Each number is 128 + 32 x the weight over its row's rms, rounded and kept within 0 to 255. Layers, rows and columns count from 0. Numbers have three digits each. The size before them is the row's rms in percent of the matrix's.

# up: layer 6 MLP up, 2304x576, rms 0.0452, rows 961-1060, columns 256-319
# down: layer 6 MLP down (transposed), 2304x576, rms 0.0603, rows 961-1060, columns 256-319
up961 103:129106137104160079147083097146093168125128150171151165133156096120138133096136072123148100125152125167173124151041126119161070140069161123116165153145146139184149109116175189109157156151171131
down961 097:122102151161155082161142100093135117128122075207141152109132094157195172148062158156096070150123139138113133136064120171106139123149144179131166122133114147127087135093176126161095128099141193
up962 097:118095102152146122198168096098171148097173131165161084116169119101090112155052117151191153149080112129103145212112173114091104134114116155157102111172136086143161181157104109107136078102152116
down962 104:083139161099097118113093116136158134152190101108122103097110103131117106071099103158143162164158145116070161099089104109187160141045086175103108176114094106133085105124130070098077120076125113
up963 104:133077119110142159087121147130199165120139103109214159146159056152069134213183129133088164162144120131115163125126188171130178153115047113079060144138141137136145082124110171133131141155080197
down963 108:153072115169138201087088106168154117192152101098135121157122160129128195133169143079127111167112118153161095116111117154142152181149084102152111144101165126172115090098129164111050144112132101
up964 102:091109142106117144128169079146074130144059124064089169124098157108123165163176100144179148121121143157091177103085107189112112109112150082168099125126156205102141092133146146106129137121133081
down964 103:148123170108115117119104160120116116190119104037127155160148112199152075110200084092121141095139146139167118118128163131125093146113176133117119166101111102114096195112128133090112088123176101
up965 107:130123094166170151168176139105144117173122131168152163093138137152124144176144150110158126172131111209166115117115210067144174122154037104115104159148221116113138067140119155154173138099104143
down965 107:096161171136141106136151166105116083102161148113112074138022138121189172075127168096134101181127129085114126121185152146129119096110082148191127120113123141129125121127095131139144141134168166
up966 102:131143129136079122125123129096106111185137128141131118149126123167170080114113111088167104120163086158142143142075178120139115129167128081101089155087098129092171145135137171120126167098090117
down966 097:140115116134133124111073118161134134143105143086122062120129157134137126091150140090149098142096150114127137080140120128152091146147135170124158116218158059189121134138096072164138133081143162
up967 103:171110145091133124055129167108127161205144183152118203063123146107107098090149093175185127139148143087118206131134103155107131108162129075123117176150074109178138103140132137186154109104151083
down967 117:157168159171074130166201122102149164124127096097159088120132147141111070099116095140096159153139172161164100115108132115173158108116175148144121123093090081118183166146133124105112162109144158
up968 103:120113179176085108149094101125111132158130057133054195108174066107096175102173188143126175127178128139129153185093109138125108080124169135142091134167128117105136106098126132121091124131195118
down968 101:111170138110064135121114108139176091100135134128087087108115126104164141102178125176127088220073135134124173130097155105093110091138132098160134130143204083086154175148116165102113104134128114
up969 093:106131095147188150152162149132114120130114112155168092153096075133206157096176075148161168113089113134110081173169173125144084100138099150151101071181081080071144146100102142136147101134127105
down969 092:105148110128104093078084113121125111098134123145111099144152172110102138148171121114085122196134157152129109119216106112130170122120135138113163163103121139164068109157129057073106118169130134
up970 110:160086126133108154098087159130059140155142125138133100087120178143163094108103177174146141096086107160191115067086088151140134101149125088160174092127139143107171116125177145087074100128099128
down970 110:123131143146112137119097132134061109087076202135165113110159161167182129192063196153160113105091135140097127116148138084137144114126099135097120141132095144096095085115134119115098084137131115
up971 101:130154163133138139149163162151153109169075104165127168148096163176137148068137126130160104190149104152181148105157091212150078203123158158110114219141120104140128111113094171176105138107126070
down971 103:128159085154117130124123139180094099120080198175117111144157133145197163193133105130159077137160113140059103168158137063123090105084104115153141107108125092159155081102177156202015131160098079
up972 106:140075102140134174075112166161103209134084147106122090101172087138131105124141116189214119180150128105143104186116164186142110164102112107102140129148121111163102133088134150127153082087156116
down972 105:104065145162069142169162128132129146077108213080134119134161077107118153102087109153180091117140154160126110136047125161174139178179105125132171120112174129105122226125085108096080074116092146
up973 096:126159169131079090162095142150125151152155139163077182144133124149131114139155129090139080095120140182149193124183123179091088156142094158168038105185131094188173124066100206141121132168151119
down973 100:160143132084169169187121093116119109108141177149118183127139151159105105157118169152128119057104165151155158154095191111138113147104121109128175094199104112115149159175151172147190123141138124
up974 100:130103071204063136145136091154089134124104171141102169116121116108155137123087145166174103117193139177119093120105162152107179088086104075148076162124108151094092159187137077086136182112169159
down974 096:108195147145167100189121115198082125178168112113121122115131155157105124155158139146155137124111123159113134103158084103159104167124144141099155167149110126160107102090070129155148138125111093
up975 099:133106142200110130156087111129139103120092160135214168159092114124139118131114084108080160152082162192109130126111134136108171165111132128172161074118128099134102143168168154105127097072179159
down975 098:185133201114108074128090150147134146175193154153165072133096151133097125144147164090157138179177114181071105159111075104131123144132091083093084164123153115163112136116113121148164149111145073
up976 104:079130180117105091144126154128101164171135107139162153086148055169041175149132110117101103174112099142141143087137177100083171117095143187131097134138089116120208131101123129107146130197147059
down976 106:136149143118094076177084078134140111139123127133131137097081064093098103109117117068120140120069130162156149075104086070190128167129152159195142094170040124101137090135149123125171128138152126
up977 099:146104205120084168164139169197159141135121168168128075099149079168066133136096092148177118146101099141166141130115139142115142158152183186095171086156126083066141140137108092089136127117089166
down977 099:124121186116101156180126184175085195132150123130091198102182123146203074087170113141164158102130116101218161143126071135129143164148104163164181130112086132150145125140136113101152093154091125
up978 117:105094152146145153216117141114123162153128110165117117124130097119138176154140071134122140238141116113148126147100138194166127191124161180119146103141149104129072108087164077146160161119213130
down978 118:124127116177142132099164112131186139165161162132134147130141119166094160132088147167147137105122101121144088109091148103175114138151107120118137154143094107123109154180132169169119115107113109
up979 094:133085150098160045101081128129156109130173146106130088144148121160119159125135097138119130120149128108154135143099164105142144113127152092128087149150100144135102163133131087082108093122170116
down979 093:160103150112070180129152131124152165112104093133155158135123176103107166122151139103115180113150137095120131107141161161115173100144107146106130115098146125164088138086104178090121203122112158
up980 101:156073140125158146135106138092116134150169166176162152152151080105103170134132131142159075155166173141141143121056105120116118153135109163167194045139173095054151155124138154124118138087134056
down980 100:143095156105128121101129128123094097113134086137121131095088134136100146134117161136142107120196114154142072132101158082122101125137121121130164140166180096190164134107099110114137135133113131
up981 096:087177113205092161151104064113192090109137098167152166118188133116144107161140070071135082108125041128142162092109126116122136167169144133133124049090074111129116153117088148096128115144147121
down981 099:173118151144122085180135108120155094102088075132129117103119098094064084158066123116138141181143129128121132119121208122143111102163076077115109081179166157145156161119048114092102140161145112
up982 107:146124167138157141172118115115128154173080126179106135156138165203123120145152105125090090121134138093138122120099200110170142104128116146172108103190120122147135127101152113126127126155168127
down982 107:054127131119077079108126170104106089050133163131106169117147119138169203137131106187179064143197109137167128094123147105127151156173138098122114108140182098125129151090129128152156136185133131
up983 083:145128149098096083173158121123148152105121182120120125075092120134082168136142133126109140126121177159157131080132136115132205084142134154146125120146098124132195153081133096152133135116166120
down983 079:134150123084100080136108133100092134116156075101112137146145111160035111157191106176138116179130147114145127129096121109155121166117127137134130181140148158167139140126136100141112180150158173
up984 104:164106129106190121144133138146132126128088107093167148074171041066117170111088111106128140162151141147138133105132199142144124150163116136100074075151134113093189094132057139120159095139118027
down984 103:099132114139171151116049102135131171133098150143079133150153112151124124140087112142153213140144124158121116121145123071070123115112125104083097065132129086119140123119131141144108107132148113
up985 093:153119068160098138172129130133172175109087157117099124098156123143075168134130118127126119162120110122130079109110122177096152127102106095153129151121131115115140175075108188132189148058147112
down985 095:166104059108112116132106152089123143117127066100088102125164173101084128143085110093130136098107122159070157150107166112175128117155137168099162114110168069095093109141147110161103114132118164
up986 099:130119138112115074144130119144115224156098176175152157147181143191168103121133148086115144080121113146129135178137156105115082110171101126151098180125199094162105127109120120106099128139154161
down986 098:153138129136133159102119128085110169125102088088150068119174144087132116115101135138091090091160133145079119093062114128078135073138082110114110149123113174141063105134180121094119163176175148
up987 093:150109058106085136134092153165123157090132108138142161078118135089162148124147092161134096159049108146159104112175117149125123084128103144165114081141166096125137138121097125169105038152123112
down987 096:169146108113126110061123137059161133106122151109131116188086182155109158145118133121087154124107094171154161131107101071134090179241155095101133104183124161099129108202122151161151123106139152
up988 095:113106154150163091079058121091151181165094127175164087141108078138138128143121055134171167106109159080110138106150151144124098146170080139110185128106174135101136121171142098131165120108126115
down988 094:091159128117080119157106085134132132084163162156080119071149171106125120107111133097171105146132133095048114150104150177119114145069151146076130160157116104095134122111116126105107112124124166
up989 102:094163131168128132171119105148128116150109152102111100152132079107159103089115135118117088163108183143135172079163137134100121202141110148151202134099097152132118141108177139082157176098129144
down989 109:121154142139060110120148139153168145162082123166136128114104123159152102164087091152081054135160133093179115126106150100132096114154059111126136154157209126118099069129152158134180116098094136
up990 100:131075134139133133146168115164152066113098088149131244111160102113095104127145129186117085112126116156154155123125172124111124162123073116099099126173129093142073138155074178055066161137133162
down990 103:155181144102166096159107164129187057193114118106079170179073048132099122135171107141146131097132108115140148143096146160167139117133127089157108122186179067162080129101148131149082055106152113
up991 101:069091149086128109160146190159158153166125089103095140166119097137121135084132085167127093095097166097124166142111158106099118149139172070105099074092151188169156096143104159162128158105099075
down991 096:171098145101134173154115165123185117096108157163151140183087114136147094142156153064186136088217148108150128104123110080153118159104131171087115150095137166111118179069116143125145084191171144
up992 108:119129175050140110194131154095108141099154144130116157136185101187125128126160079216095115095101113185164176160113149113134105082102138143111152122146155146104147134145114145148098165105113133
down992 108:184115199096109042175146134085151158108148151098137148185152093128094133153073098118122134170200106117166154192048106116151089097154106173096091117122125151153107167161117131146127161063181118
up993 100:162157102120090098126103169157144121107131092146171109113099130054106122150147128134111148124162185116098151146113163144053133135115179102130078100177111106115096116185119086133162177165175119
down993 103:115114056161102093148140097135136177148123049070132158090087141129139159147108122133117116115091157192079157087164112091152141120168109142114125132153146179119137150133170110106092102113150112
up994 100:112129120129085174138081118193209160090091135163091145099107068134125180114191123130121179154112151108162109098161150107132163142138097144149151072134115129126124120102156129128099081132147116
down994 104:114166085158170056172107193145064154085143142138150164087145076174204138157128104207088115112176147106094140076091140135103144138120117169090127121096124190102102112075127109162148061091115151
up995 101:133125104152150118164106122109099150107128134176069181176115108170162134119126090044133126190093134140138065088129111072138117136105104123155144128128097174079144118180061125120078125066077101
down995 106:077106085139104120163145150168155150110156068151164132119135118100116092126142188079099137141079111064093148183153168132141064125170166189113152044132131090120132142103141131122117125127127128
up996 095:132122122078204117120132138163116073135145104141128116158129055082111144138180109141130167122134176085117167099127155092070116110157114171134128084158121140150125146141166162157137120098139151
down996 094:141144146124112142147159179098119184111100137106172106144125153072178151105090186171152090116093142154170088102150142161096181067150145146155191150100142138125127170080104107104121106121096118
up997 101:110138158147052098095093108134141171145113161108108095152205118132170134144206096174072184125116132172094145144135132108114160131126111140155155132100133110100165087129136133104156140119109201
down997 099:166113106097120179121184112064197092137114155135183159159062084085106110155092076125127126061112114127130143157091153093173175103170085081096145122100138152116179139155101106117157136132080159
up998 102:077102168069144083122131092086134127120087154094154138128153167097112187133067105135142131089140153139098115125120110130096119146105124075202183114148090143107173128117077114083075149088091108
down998 118:065124129085167100148114131083145145095081127100165120147136123158108168188091170135122148097143074128084095089107110124078183132129123117105141132100146136083147151145142121144099155134090126
up999 103:190115103150140074137088168122061118174146138133143098089147074156081202142089101111141157152092143183152138154092115177127107113146143096150114134121128178079127145133147112127147159144119081
down999 106:121120077112114088148128087091123113126141120122158130097123071081094160146158116115146072125112089143115104123132095130171131107039147130160138135116126114113128148133169112131146137127125111
up1000 102:088072152110130061155135123188157171151072150157163116163183141148119109145125124128125158167149127187121160142157190139151117121123174181090134177119106157125141127208218106110128143154102116
down1000 099:225076193114135044092161119078142151140158112243164098149080100202141117141159125141144108080111127104163079140138113150163143069144112140112146109137066191084140093109134126088103160113093136
up1001 097:134120109145109100138082127161113113176133185144168090099129134107157118120051093127180123113122132149134100145140148153113077066163084048169146151110121174125070050081122115086099092151178099
down1001 098:103152132137120123060180154146178146145126133148119153094179104193075104150131100104115169151166122151110175108100139140148129114124141085158155073146150118142136141121126197190061065156155119
up1002 098:117107122106145156133140121143174200165161148170160165067121140155179110152149133179161099124154123186172155121147215070081097189177129117149093139126148136127055079155109149118124130121109070
down1002 102:068186109112168087122167110156111147093162173122144095115076144105138155133112162131142077141065047183149154119136092161101176147116201168041169148078130097162105156146112098098149114135113087
up1003 091:095140181129107065173146051099219101151127118119130094155156076185100144111087066123103142115135128181143172178124154092096096081094117154114103131105143081097178138162152096083156098077096086
down1003 085:116108136092113142113128120101156115123142122116089125064118163119189094135127218153176129147187095152102183104077144152113121125177168133114137144110171131110095127151138139138095131127121156
up1004 090:128090102113135107148120148108162058103121155097088166131147154172135116109125146135126130176115089096132103113114127122107119129165131155107158091105161110155148113165142172096102137169135100
down1004 091:130128106107106185108119117128106164086109075126171213125114089059118133127174081103209142150109115171091101176114088159122195101076136076082134169139073129081118154115156118162113137119108142
up1005 100:119114118113151068088038111095098115037193105123102110139109121170138076180115158150112095137121104119126119099181099162180129152151113132152155141152100134142122192147121173114175095069173123
down1005 111:177149059103129130105153136133076125150109143110127137121117154145122124084101159133074088104076142100120116116173044108190105114143136098044081134119097138090131109131115117091155147136064119
up1006 101:150166147173101099124110102092097117140123113120168139152121180101126138147043142104092128138179095117145111093133176131172144117252069128184149151058117096123157109175115160094095145206129130
down1006 098:138171113166064140114072063181120055133115122158117157106093161146095083187146109166134185118108130171146099122114146178161102110180081171129146124041106153187119139125118134128117136159125135
up1007 106:141144127193099123131113156116102109118077107138085162134097060135168049114130121117140160118158115146186185059111126164098164185070120124126151097130195077115147151122148197155136083128188169
down1007 107:143098117130145145050133151103149130081109173109144126089179230129158084121085094087108157179141164122205083087109090105158195144125119125149103090152118142129065132094063146142201114132124113
up1008 101:112142042095100148085133170102116127119104125135124098220114107122097105084103136130126156128057134090171140126082104138109129174076086118089137123098126091099113115172133109141098085083160106
down1008 102:138066124115106116133127112150055165060057111137144101145103145101153090157155144149106131132157130171180118125056173063122140142131096086191098214141116109117153143095100085128208154135090176
up1009 100:084179147128127135176141163121158138189117125114094132113152075184139128132158110096139104097100097116139095147120124123113173106117071108112120171100100160155172085163176118116111173090105108
down1009 092:125123108137146101121180121105078143128080135113148201201084064141184103156089195159145128106193083155093102059173119121146171046122155119110104093151195136129117127112107164132162139131155151
up1010 103:087094118162184110193106154131077158080114101103095146112124141122086104182122155128120099169158054119151155130122121143118137139122148032124174048129114156156135102142107140074143112128116111
down1010 108:080154107103151113110126141127136156077088083135104131193164189151138131136100144093152149090133104125107128168127155128036107129089132096116085145139148135170137128119045070175177088150106074
up1011 101:039066121167122110174153025104105132107117116101123141121185136130126143145167074079128163111158142153154170138134187166104173113117115114150131148126167060107089168132208124123108135181093097
down1011 096:149141144156150168076124133077116095103108112111081131124108155114074127088148130124053136113137101099145105119138116057122167166125061137155146155101110097116180093136111176131121172159164099
up1012 092:096150153153123136133121124196126150215146202077164141168166121125079080117131105107110095092114104161126094113100145167137135143131109125118067078064122067160126172111093114049150126165120140
down1012 086:123086093119136145148088146135141118090115076137107122152133111090149133152165137103144138131155127104104156133136115122087153125137144125141168177167115180147168105137114105169113129112164139
up1013 091:081186105066117098119145133128122153143160174184102145129162068175125140076166079229136143200070147117119177200107113139096122102185109140134088068123176092057156160146185127103151116108178112
down1013 091:173131152088120113146141121093119116134150119172167141108120189106111145152190143084101100206170139127123115124110164140138110108137117082123123154104116207125100143061157107119188158138130080
up1014 098:122090099125111075112117152082111106062161139133142133165182133111148160151101158180135120144106059083143111045120170117110083112150082088101114128097158122095088108132114151102173136133121147
down1014 093:112137119082152180120154136139117159111075132067139163123230159141140118126080186122116133104085100098156116148105121129140072106132127105126078144122114131175112127097175178101148101141150112
up1015 100:114053139119180116147155099192136157117167133144082169133121147170075099124121112160151098123134149165110150140127108104090105195074139133179158062115101145106147087208151126110155143126109140
down1015 098:162193118132072100107085143128126121053100201106153088140211066097173179108127183092103128127080112126080115136147099107153088182061079155150170098142141133139115125121175146186059120111129137
up1016 099:128080169111080048132083141174174162097158206120181130149069138168153078148212137128106178143175060159184165129117181101126176174166148098081156136124095130077162124131152131126134143157145168
down1016 096:159124179130108109134166089156091108101106149172144160055141115115106142085126160123144135069134093094109158069153110101119096120142109149128160142153118081116125110170204140172099104158142113
up1017 099:082161159133125136149134183096100165126117087176119150110156147111175162176143081124101122174134102175174127112087119134137166104083070106140121164088096093083146116201105142055107152119091058
down1017 095:200105191116155126163064142107145110123093150163152193133033163139124159139199126123147181130175175136118164146112151115112119130182138088152127146110180114111142143111141137170119115167105187
up1018 102:114103097077168137101153173134102099106184175094120166168126115136156144122139074089132171139124111118149112119096123152142097087125192096207143100175093105100183161087080119139131079153175050
down1018 096:109167104096119073126124118159127163161151107099142108103131145087137110131113118129128127148198116169109117126146152107169169164090110188110172155135134140174140133110075151123178145116082116
up1019 111:118105137117093123114163140092148136152120153163231100147177138146099190104128095096114091134089169182180149109091151125135161094115093184116187141147168136101156117174130089163156138154130152
down1019 109:137173086134101160068112122106110107154146166137163152124187104137135056104166159166080148127115098130138171112165176077104084135176101157139157085140051118183095109111105142153132086136116159
up1020 092:162137080082147189165144126113223163159148131092122175140142099161130109136133086107131160133107120093099151126091186132158115183137115078169086098146131122182063150154082106113127153132121147
down1020 094:082102153135130096108064109166114080117115149110106125172189153104144113138188110123116174151075129104070125065123148100113140098080124129129076126123138105163104143127155108077102132128116155
up1021 113:185162149157100129197135087132200173105122094126085145079145073117075075154099108157190172120093091073145132116124099081118150132158102102094109106170132143118088120113107121137110113172140108
down1021 125:140123169147088156152128132192152132115115140141137123165130141121094110112112100138062151099147120131107137088120135171116057130054139166078094185154177103096122178089126107088122089158156199
up1022 100:102156175157077104145135167084207139161129071097118123095163132112130097147121077114145106145125139195130102076145142107158131155092166126181127083161186140173105098105099105129072110077141086
down1022 096:100074173113227110156083178123131118156113094149164149122140134098131120116110134115082100113137149073186127095163114136092179122052139094130142210115045165169138115116123166118149172177152108
up1023 097:094133071098126140128081121108165105159116149139152149128159056116133021126156100097084153176120110133154173121114147120126138165112139148127109131088123135132205134146112135183177069106127139
down1023 098:097160088106143137169156132185134206108111096097147122090154153118140174162161133106109082070141123120146176092119126147149101116128115143068135157070088147136108102168127156137136160106123147
up1024 106:130124126118121124196154099134170110147202138155091108102174160103124093133109146110103133125169156123114091115143122131128125124108131120140094176145104118118185126088175136164097113105154160
down1024 104:125146145120114128074100105083120111103100157126142127156118103174100142137158096130121151114081117151180154127059153126127163138147152115123158014106152094110104120175075127064125096126120085
up1025 105:084131141132116195122136122146115157115132082170127125100131120136180057122137118183145143137127079111150153139073118112113203082126117115141169129117174160140162121172140116109171131130109156
down1025 109:100140100168104135121145143149153121137124107136150112109138135175123076188115095142142109083128060123158118114062103107137094130126078152053134156097134142136134162121075123149162095101157098
up1026 088:121148146090052136140120188123116113117128084143139088181179120161120152151056131148135168080110093142152127088085136092091156150156118161176188191143142172127107093166122102112073108109106085
down1026 087:160105103134146117144094145185106141162119116144155155140104115124142143084160113175076101122092140133129076164116131141134144180163137083104133160120161128103082106113142112093172103101141149
up1027 097:130060118176129114120114127150119155185095152206152139040130110147143161057152147123159121149111127105117162147118150181133161164091167112180180140141152132170182125095144153144114145139131063
down1027 098:100120167110147162115147047178132144140150098079052137102150038136109114117094110131098135151142138125107160125164124109121146121100126123150110155153140123091129116095109143101113144108129130
up1028 101:092077145160160158080093098166108112187148137166102154162124112141113103110157110138123137184127168109157175105167116153146128101079117174131141147069124109060133184185109126088160043123172145
down1028 104:154106046118094082129136118113090106127145083077132113078106114162144138125104097116156131085134104141130174158155144166114172182166127126169132095148102163082124119151108103138175103101107092
up1029 102:137069141145134111131098128156137149158131113119115160158116153131128126198144145193114136171097106127173122189128086089153202117136131169152114122096124127130156073121161186123161134125142132
down1029 106:142126163147110139078166117068127106072128115115110141148143167145183114092131148201148090117096096172061070108103121123092189134131166082183120143105139028130107100113197139165155115127217089
up1030 107:116097097068077102145165136070093059129158102118156140153186118130113148133148154094162150134107096194177122202122211134098147080125161099081166119127210039087113153094108175139169045165095093
down1030 112:064168085151117131125106151067127116118152129107124170130155169134165169132094152166102178143155103096139122153103179141211187141166115121122165098132113100155074085095131132093118158127116210
up1031 101:140091181152148125099140074111092098150130147144123137148163156155196097100158112169181120123102097178132152088126143093118144149093147077154107141094167129101136131145093107123126155140137137
down1031 098:134146139154191136112153100108197095090126094125093145102146130149210158162106132101110118146112131118151113133135169054141117163169189139129156078153135072095138092110112144158121123129104100
up1032 103:120151139100130174143167101102109082085148119138167166165145118188142136104071138096127094123077123168114110109069149113057183150110108075152186143091134146129093106165141161182148080189182152
down1032 102:135215099157144148149139133171164123078151137130120124105125066138127073130118199098084164089096131092061153163154131127123147115091148095063128130164115125170175128143079177150166072133179113
up1033 101:114102175094121130124097115133146141109078120112154119208142093198111108113092122044099137194118138129096130135113176137137134146123125158138174119176104126177097122082103143107149145134166149
down1033 101:156137121120108170135135202088101104095169169096142155207111141093120108086181142115130055094175128168154174156066085117116115079140121117159115129157156141126145155133142125103141149165045170
up1034 105:172133110147126155164105156149145097196138115180101100119199170171121104137113081162121156135152094151209133139087119185089122032154155107127129135106123131147151065167157102102114111171157123
down1034 106:123185124154097184174155069137118172121144179120133111099095074114141149175145178134102176122155131121121119141079116136145076155144191165115169134092176123088166174140135130144133090082162081
up1035 100:131108168087129111148080149094124095115084118172149169135119157108148141111104105118126144185090120142164200152062115144092129114154146104181100177134134115110168055144106140165058102131102158
down1035 098:128151141155096129129141123138143173071076108075108118162087180166104102157155162151151097117112152087149142093048105141172163188137073125109136067158133086158103109170165138058144159122111121
up1036 098:156086152107108159166153112072194159135090174103147154176169099144092118115142113189101169146147091117132133069137121164125131150143141103121162150175151141082073128195111153158170083073131152
down1036 098:119130127165135094133119147087107126088092116168125156168049147099089164122069130102132100146106115131082143095081144121175090121122090138098132126093095121080121164117099105092178083114140145
up1037 095:069104118105097120143078171198121203101076111131087151169135160159114105154130161223143180122125100136161189178126179088085109101141043081127131126139154068173119090107111127142131141060146117
down1037 097:133134076114153144125158129113139108114191133160129170131132101119090118142138161136147121119064174110115169113130133094153186169127150138122150143139058162124154096117132156169103119204110155
up1038 099:105122043230134123167110104149103152112102133100147124157140191114126132099180049147160158077143147118139150130076095106142109100162097104115128074143187147090128175109156126120060171138158154
down1038 097:198104169203180097115119116191135180141157121050146106132102094096139096118091100081128129156118098102132134112100131123127051135158151107177120148135107170087119122169125125069109109176169118
up1039 097:167108122112072065119155111092159122107075132186100135061148148199151089187189108149179136129100097135168089105132162137073145120106145056096185142115122173080144090121113158166075151084071154
down1039 093:132143131135130217160091091154144140183102073158153115138099144166094148159000092117157124086145094096118136131132156155108135151121126127065156130075129098188092136138110176159130116139174092
up1040 092:179025144123145110120107092184117139209130181153140092102127172160141161084167131162146107125140119124105136147138133165188163107144094169167067122146092122058163176134104185106133116125100091
down1040 091:098100097171073119162105180172150199086127145125137097153096102025103180169138128141118153135123103139097091082147122125144063145117146132126146151130163185207136096181158158158125136098190101
up1041 101:142099117150069084138174108120120103156171150115116093158130162179150133174140125149132138154096104175155176067164129081087125077126124185130092113082145161134110095141165121169080071046166123
down1041 100:082161122109144111125170130124138179139151120155108100134062149141124164110096114134156131119077149130076094143158108130169102176108163099144183116130175141025107126118110094073136218108144113
up1042 100:138143101059152171140109102132115101155073108074172077104126168160158141109133122097158136146056097120148164082056133152077147117155098142113165083148144135132081082132156083163092174134127139
down1042 097:079115130155148112126071107131135079136093133122156158167112128083170126140097130142116122127155145103169168203173132065133132108178180115180169154215171159099135175158106197101144100143069105
up1043 100:147103133149097067133088147115117093142045166134066125142187136105118167085121103145091223081115180156157171166120141096130112122143157164098179128121183087168180147093121147132082105129152118
down1043 104:142130216150142145125153172112157129083118178130152067107065111154137143144119112144148081145152133101096074124169159108109163139120122117151145127120107137107104139138064103166140165092145128
up1044 108:162110110144125129076086150090125158170146153192186061191141165134194116105106192132137140115092095133119146149125124140164128085134153134119119103107173114112137088087151063178140093143153169
down1044 105:082106118072105160097098123100117111132143103145143088129113154143107095130122178175102143116102145117163093092143132108146114100128103039115210111163129122136106099158143087129129146125122160
up1045 100:123089085099107132149170163134143101101104127138148110151106066133104178118111136111150100149112141170115162160083079165119167169072136121128133062076128162123136134155116128130122161116126138
down1045 105:158070126091090141102150131181151183175128161146123119094139149146173151082183102135056121107135145120068099100072141114148170146151142126089132096107056184075134150164142147121159135111165122
up1046 098:119105131150148125108137160068116099137103131161093095118125129131167098102114121120171145193161105154139168166177154078145111169099071188100136102088143116042159102086113107086135135104111080
down1046 093:101150119137129144101111090099127217172164117122091109088090118073109126071165111129124068159147132132101175140127131088162085197179062183123117094127110158091129174131149080124168151141136157
up1047 106:107125134077143118076142156176120122157133084113119171116110183192187173137162118165087141079159179192170120095130128057078139117081083159134089139163175116113143081193119123108092118141148165
down1047 107:116150113171135115126150171147134166103127147100161159154102100076105181138131166180155124111099125147132106170110096141134114131080043107103127146092103153117209125144058158148111155138221126
up1048 093:128133120091117122077177217125122107150132125131117132170166125092145086120119175141141167125106105136114162160049104156059100138144120108125102084137167075137118104113123102162155100151157087
down1048 097:123180064126130139135032149026120124118095123166104100116066140105097170159152117171221157110072131134107168161169148087119143141086140179126101118150108139127109121145124093123107115108156159
up1049 098:126078143134103174155077146055100163210115150153082176155097122128142096118125114160138116181084126099100167169144124159050136174123108044172112107134162087101164130185120167056124037167113168
down1049 097:099128155110153065119153102165100175116137089115200141194157188123072084124116137144115106131146056109164106098189125082156099145163127154146143134122123082156097101114113180121115126091105146
up1050 100:137177090102105121149156128123091086158093137103144164128113058099140141120141097131187145079099112137156118119163137111100185126090126123069137076167147071138120082092162121079174114124146129
down1050 097:085174120112132121096090116123134119137162094083232153096085131089132153186098125151115173045075130078094119116084154130089169126152136208166118161133138180110142169139098099110141068143136137
up1051 093:136081158083125127164081128092152150153163094117160151098151123132132107120107113153106118134099154163151123087092144087142125159156067148111095115078120137117130129120123109135209131118150118
down1051 090:142150102131186131154145076167165122136097098104126116091104150140102106113159136152103138109131119169131084081124107137107134090120138185175078111211097161175085111160153164084099143086148126
up1052 090:108127132103090066119093092135140188092174115102099163157170098105101124162172087075146113116162106148163077107128134099114129177104193085129126132141121140165051198117144131144125118131089083
down1052 089:126202078088151164124151112109089103150105078124111129150148152123119075097111152189118108115171126115114115139142093156171074125163166130168205167188195123196138143154138095118136148146160080
up1053 098:072149162150118124130173009143072072080099152133130097165225138158093126088093098128143084139127108149135140071089122169204167103087099124154129091119132104145089198099159149078146077136157112
down1053 096:169153178168146115174155159143051132197091191080130131173114118099172074117098117129175119107154113129105113109151101191137121124212167138115156098124112161130168149121117148145178148101159150
up1054 101:176140116160136134140083132119073097123142122119104068163102180157132105108090138149158113120097089140227103055129074176155153156121134130084141138146166201099140063134130174075115097078151136
down1054 102:114172097066162151151159164152184103159172094105148113180112182129114144155152190144118065100076183120125106111141148094104067193133117060116072120162166122179141131111095155096112125151155090
up1055 105:104065098112132158126137120169148102139138144119127130138156119122099115144055141131133142099093078070176182097180133121092158127077126100122111132173149128127195123128101158106165085159145089
down1055 108:078166122112106138179097162145106171108183127118091169133208217130143160165057103078194121052116091070127136166142125077152128109083065138121083206119078144063131060137084159139167148103089084
up1056 099:145163139147131135158199137120141114094181096088110180060142112184125177116114098102151145109106121130139091112130170140170086148110140161172142115115138164153089163130138125079107111117145154
down1056 101:090187119131104091095097092132082136153090172125122134094070127179201146111115163200123106117071186130154143077090110083135120119095131165129151095116097101133089162166156169109101128148138115
up1057 100:107118131147174140155123149130121157150142127073162096113095032148157139144160092104113083164174065185158126130051094101163102144183181103076130139133128093104090009129154111098132096172136065
down1057 100:113148134157134060114125126103124139106105179068155144120101119158125108138109133141143176118114204130088155101105163116202107088175131148156152116177122189091169161116124183170124109056141150
up1058 107:143120107198101174167141191099144167194119161110042134080128152154143161131086123155114114164116141060168158148201139145098127178116079069116139141089189173098113128124195138083160118119140160
down1058 102:130108116162148163139124123126142158163139112152086078138095121083111122112184129138152084111141200114148079187194166113149139144149100145082127123187116130121073169103129097099106124137152111
up1059 102:112071138148082128154115155113110129099137159124077131119077140167136086137140111142153184107106108121145187197187148145144128183129124115112202029133154085095212106155128143098139044125101056
down1059 102:119139133159198149145095111137169148090123202136128101126167108141100189143176104089099108164143104132139166136211119166093065104166091130153087148092100104082149112156153096127097058127093062
up1060 098:123141088158100189106103099134152152092070149128131171206141106142110074150110148120117202148143089141146097094103160113137048200190104127151146076125110162122117059115088200124098089065120126
down1060 100:142123093159153086071134053096149121131123155148126120084125074134177113140115142140165114200147162134110134128119166141130150137131078197116082119109160165154153158222171085115108145141101122